Weights of a small GPT-style language model, trained from scratch on English Wikipedia: 4 heads of 32.
Each number is 128 + 32 x the weight over its row's rms, rounded and kept within 0 to 255. Layers, rows and columns count from 0. Numbers have three digits each. The size before them is the row's rms in percent of the matrix's.

# layer 5 attention output, 96x128, rms 0.0737, rows 51-95, columns 0-127
106:130107104092072172135120144178157136092154162091118144173145096122140083114174128126126162174130167197165115104092125221116072116078092082194081116161043171093142075132082108162138135123131041109146171119153120127165104098139189149095145145102131143129170126133072119130093133093154105111125081117109165174103121157121123115134119153144125051129150099159123120133116122080157101144132
099:078109151098122097107088115109058109142139117170152110092115098094096156136131134137134162089211179159156134103101125156146138178120155199091112172126140135167127130092202134121096084086205139138142130103116170120118071117160067134107120152083111180086112158110083172136129102116155122165165137128164134109094065181143127131136089141116059116147136172079090155150155090082072153128155
096:130165111105080139120098124124191085189083170170135125124136095119147125107090124165165122123137108107101114211162123086149163186107134090166175157133076142030082118159139168111183129150082092186102110093096152110133127124150147110124122090104143080119160108100164131134185164107111150112113099138127104133130055175106126143128079125167182193119149152140129136159148123102098167156201
094:124157184166158126122166123117121152112178132139081158137139093100137124142129162137066145162154110165187090121108130107089087123126091181068116059118152047092128146185039090084088122088088073103141165127116110121095094136143130141160127135065157093203119134167100145140093132072116094133134073105120160126146190141132114100104112144093120080131169132117075168114098104151146103149153
091:134190166103118109134156091140133153149201137127183124139106171074100132162155104113159113193146069144156124124120094157152094153116108137146165156153131070177135093139194161126036129095118170091139099156102104105064149113188077161193082103140158164135090129130114146107151157125091112150134117158233115114147122082161188140152151109117138125172110105089140158150129132122109158124099
106:099125152197094087121123080114177108081142123128114164106108111168072100155076116146143146100124177103153118129132086162172135145168071107162093133140137068091062157150125137125109164123052172126068110086128124130091097131087124083111132100116134095185116112133100186119120142098130088166128089076106140106100079055135184059179113124105118127079189125132171129102134126141145102175143
091:144067097136177139133094075136052070121156138112198136086138106105161191133120128170140093093123119083115088074025123121119142196169141096139081117203107156200167146102098143137153091164130130142171177138136106132143143111178136096129143186112135167167143115079161127165140159094060146105125122140089106125162123140109152132155169168150155112127129149117126140121131129103161112089089
107:157146172112157112123103091129171041131164189163115161148111097103170094099116147108139119120171117130147203142192137063079203140163124126149122101087110146162101117083069175167093146044123086159172088105176163094150133163075138097112121097153141075128086174110136183107171119101139097171117136137117128116123127129134131156080122177098091141129140143139100132141102147139166078149142
100:129100121130141148175114166139176104116124168132131134090117127125138109065118148118090100139117120097157115144107091134085089186113174128126183156150133041093122090167127009129134103154100096076086138112157124142131122095129115095138151145113154126151119112151091110138057152116154156103071147122121187100133068138135108097172081086192184143121095160066109149096161096113107199104167
099:126140141132130085146152178127152132172134112122161125126116107143077101135114110176139138165160154166143086089021192156141067085087159098117135125132085123139159146090076154132087143158111125164088181123155118089093146149106114117071045148164116083109114120147166166138136104140159141126159105144148188083088157088126073124191103116124106137082083092136083135154103153127073127201105
102:103103124147153123153141114138131162143197104130099144118121123118144096114153122136163146112123094110178160193189094131111161122172188053119156078118138153088055102166106191061053134081131142184052098136102171117156153185165151127146129128073092116078097177151085123144089169113111112126113094128091097114133098125122145117086133075099162181077122130144153122164115143161113099141140
098:184162152102115126139153131094152125180160183123138169100091161041126114170154150144151122111123112094122085059128121189123168120140089140210176139150196097106105036180126187124146133119087130103120147114124166168109109087174129132159108089133115087083179116102178094149151176129095167126158113137173079114166112153110128167132102138132153118105139135087107135121076157108080089132131
119:086095120064155136131124168150104110151136105145102113136152145127073175124124156091043154082119119089113070083100102115120072149167127114103134205123167102149092129179109202081086124128121151163131246174064090098160108075159163172156105175125124176133136100158143106170115152135138145087140160092111152116119121093148140139125142133111153114137132103136170137146130166104143146066148
100:189135151073107158115120166113118130139088160137105123205154151131125140196086149148177147136100046151140078051135137155191152152090094191079119076122105125059174115173130082054102136175150122120131136123122160127116062099125141157117143146125127101080151110144113131117116088088159056133137126081090136122091122115118114107147082149071114145139180163151169126087119106106138140113119
097:171134160110134114121134095127113147184130133111127132160126098091169101148126101163119111140133255157111134159152166178123152109075114098096168189106136092110041078144089134156113157065123144117071113064152155131116106096124137088103135098105130122099180148131144135125075119160078169138130092116131096110084078152102111108147072130123122196076122158137066130113122124081068144116154
104:150121172182146080154114132099132121099102126162118104126131113146166143142150076094131121107148031199132117171115124123149159100215186106120095096154134124153139144176156072124109067124094156173120130146146129165217221135176129132128158176134084133177159124158083079155103129152106147097095160140108116123154172084098174143116163078135151143180126126136123122104146141175145148114096
095:132141141130121128117148132125109152151102105097152119127164132126120149159141075135144089135131110168078177138146133072094055086121152140091132142111090158115219139044085191139174125169174117119121118144064123161131086088162154155068169118140129137121135111200170108118164114135136158091054115160132158188092119166150077117121089072105161126107160155079110147170107176166117167165144
103:169121132117115145150116095109143138169127127128113148176108136091162100133121126115131178170171094062092092113105106122143055149125189082071187077151104147123146021165163144139193151089184098171157093165186114134075118183091161149107057089134150089107127124120126181070115126151048131163138118083145105149136138155137146106143133132123163136113164116129119132158128133144086102142155
093:067169094128123079137132126105161154083101115114119082101104102218131153060084119185117161151078132139127214148100132183077112094056113101139130138142075157150133163075201140083158120089165073120119131140110126109132093067130166148148206174141093166142128147107119108077151114166089070090113134168126094110094132138099144141143109152150160154154135140141107131155126142138123135129149
097:094132083166108103103100137117119133156085154124149075107106125147118127119111136146127104160101068078117165149252136133107142103155103122105160140136058168142071110097089080184159143177052178131146119100166157171151127133111117082084132156144125093143126098154156125071169163130121120118142109117132122147024120186143169129151142134107125115132090123187136157134181113107157157158177
094:105098162166169150158120132150138116094154124169097138158117103087129115144182147139101150082148157106169146152180197134105100079122065166100175097110125146160079086110150133081084172138041068107103122151106092219190144115156138092155112129163058129135166079119169103116178116129097150121115113116123149149135144197089156150109103178124170168090163136157136111118100098130124100148137
098:128132105083097141124103147144143127127138129076124089176113181133073130148126132103089112133098165195123156125106197163139102155131069055131076159177138127098158166179087120170104090091120119125133143151135112134091138180140112161110106125078139127129130109092155131118074135159103173155186098095132186144097110066164109091150194126114140025134169090146178141154090120098171112137174
093:123089125123126124147110125185123113119115156139157092099152135155174130087175113126120115074152086152255116166115104159212135133089081102203072123160139116131097149154150143175138108146110169124219076156169136107106139135117168158168113114116124168101096140105140132096139176128112156205132111189104110143135115146110152108167143137153115126111149149116075152172110164092140146142082
092:199160209102119141090130166111132142121108127135122130180118115104178105152126111146152137122059079097074138186172095174084124090138116109099191101140095133205154049183105099157072104111067168139115114153153096158180177185123123136146149180138161111112104108121103129168176162146112123096175110131171129098127149131101143126133151156110169114143103098146168093076135095136126095139166
092:096081104115139139129106089139071160128135158126152091146139116151158112099158152128168159109176143162143098157099100195155139159130148103236111117127170113131127086084099148090043075057086170127120169111121125101165068110119147174087161168196082174096097098129068133180131072096122133102124123140105120090109145109149149097121125156162129143133109161081119116110098092140079110153094
094:144116150132130207146157118163163128108131107104130136097121060144104151178125129137101129107139139184105095124123142175079150110250154106093123149152113088150128113114066021171159075112164137165090173099151157169132124132119138148141149102083101112147130103099105130161055167118134093087131103149126092188136133109087110190079194139152107114118161103136138123112149169099152129105118
102:157118134078113180138143148111160149181094111121124102166114144104144128150110145099114194123172127116073139090125125160118123125122068101157184117086139065186162109065173130170196131140116034111114088117097128094113198113102164180081114068184124117119095124114161154063103106175085168195166121146121117132132124119076130155150124123139119172110123168087149155101142110159094153133128
104:137149102106131152153139121094128129150096109141114161143142198118152120147068116103146175149109054123076081122119040156125085200151154090204066129123086153219186084168100167133140095152135126169114157152094112058104114134160137170141102127155154156116136113096070112152104113103086151093139179076102113096151154158082094134137126142137109122120112154139090124097123137162080138129091
094:131159149186164057120184142159106132143174108107160145128137134128139133100152141078124075149157205151020202147152085133097105138104087149104125176121136111118155126090129089115127163144132107077096122070075126100146125132133164151107175108162131147145138207197128117137160081144178123079084115142112074138171085146117115107121126132142154127177193117125164102111135106173099149118151
096:127131107127149134127114082169117165095129117076166161103117158132134091140132179139088083108115130075135157188139097123076125091148173073152106103121179146137128177189120140149166105128214218114184123084138134133140074144115149110161152071110146112085065166111186181103142142139061138102141098125081108136083109129109137133130148133066075133099121183112113081137186143132148124108100
095:150157087124143132084135096116097096139193164135124145176136107213113126075110140074190121188146164107107162107125130163178151116172077144168097200191072075149109129098140157130119139148112083126102120157083134143113121108161142148053112173133142135071113109106096120103084119172138142156106120127140087122107127148164127146045124104085117126080165060167147078139126109108177108137127
105:132107165141159171138117094157165109079126120138104136127101134115124092132102129104126140164127095187192075180109164131042133150121148155046114072106142120035082135204180110098120108123186148106169112164166104131115159123139169119125096110092126066153121079136164169114152131153173078117181141128142106060196139119147105145110160150117125186158093106152137128110155124161137136148106
091:151141103106134058105111151152094129119096134149094108131157117130164149093157129142117087125090100145164151122122141080124194131110126143030101091111106171112188147128139123160172174164163066134067091093151173145099085106101169150215108089111126116150096114167109152072147155145209107103097119121160109184119165169113084119133150109100136114105092149074067149163115146133090110102096
096:165120109085137129109115140183134141155124135121160120202128159099174098177102135082114185161058116105095079202135092070134155168108119129204181082112119161131165078129177071145092127092080094140109078206129146144160169156083118113125076124129135183086141086145108168113123092159144116135162134119126092110113119131180132121164129096110098126150152177097126135068164140119113124092153
090:138130145084152188147053116098114131116068125124175128089147128111056149171075083166111099135097210178154102119165159053176120112155077108107119123075177092102175122054134137108136120126071103135112117126058136117104155149113181155137107117137112102161076164167130108101165122092163132168168131190125118129113162107088161137114155109134140123080097094145116123164115091081147143150124
103:135145131108094136148164137126139143122146125099085169155141149073135102176110125153129169145137102167206099098140038169170115189054122095108166123074132171162148030118135066172162177153064057143118115149058072114115137153123123153163085148114155122121133133173104107140142124092113136140125136130143130154164081138123150116114125098129152113129088084161178192155099120138155120129094
109:115134134193113137113148147089146114114112135133116095089134072174085126086123104154126091143145119069062224104155141195133120103102134079162150083098120116112036176138075141149169139128063110095127082154184139105131090153064112044087112131103158091107125143133185151096140123117120095145147093122109162156153109129129128103140170138133128124082118062134181141135154094152115114166149
098:137094120176158149129117097100085156141097104130129082121134167067179142134152020117113120160099132168124119138120183127149149080170118095105012110194116120160142186154040167114115158172121207134147121125168102145163081136160126117128126131129164121105135168105091149118135162107134122156130089098125130128121143125145165058166110122118105161133165135185089118164080111112109106151139
100:125138078132156154117149100134145125122126115125117071098127136157128130084143172082090076082088140102110168167119094116130155110095093158125161071157157084134096234117125133102117092032156098069127084117099177128169164118119136079103150098082105148094110171127077141093136132117117168174090172145095156142195202151110148113081092142108133164105138110132115085120161135137103187113146
106:139093138097146131116113158113124115130092132150128128138146124155128098098115164157148166144133096107149117041179130168123120170139114113122155101113103140104074124088136059181148200097157170168123062108147174143089146213067089129107042056141166104116088114093105159060174131142133102186110188096136134144106148110165151104135079128130120157126099108150130127096150123156139175090176
115:123174135160141084127106115054090122143114098116109110142102148150107170110086060127114092124113152081100187150112128167178081118173136155181166084132023091223102131162168137186126112133075103178171075080120132136112144188081123120086142102110159077105096143129113153081142127128089151154096110132123114071112189135152121106125117124148118131116129107135122185131146151112141096154101
106:084170116176091080095129159061117102159150129141096210059099106141121104097145100097099074139144115131142114160134203051105135162192194134105118151103121096139125168131140147121178103117076126127106128106147133084145074159100117059091132112113150071159119159120205213106105136095143117141170122128111098114142090103130162149121135129131117115147164112122152115127150118060105118158174
097:116111144103109104147143104164144111110135126179100130140160108173132135117167135122157136108123103196099041079091119096132204079038176083122160125104089112074093134154122151128106183184141171126079156138117109124155167126136097138153131134148113181136157123150094083146148139191121181094107142105109187181128168138139058093107083102123189138083125135106157170116087154140112163142171
101:167097152154168112125117167096088123153159094127131166112101137099125152134100071134084137120141155138188117118105090060104149150148171190132125098083123194157171106046123190192148185124154123107158139113123126117097085155110097133166100167133151126131132106087121191124213111116160114126100132075199095148076112155086180131133137167120058127116123117181152105167117160115164126144149
104:086175158129147038166107114089101115130149108190113156162157150168139199100126123087072109133136124126139113126060114149055086088174066129066151155194089077137126133155173124158138149142170140095132118134113111078108077133101090094114120151146131138117121066110143087091165139141095139123124137142124117109111159155125169165142118171161101137138060175069129182084130131102154126120076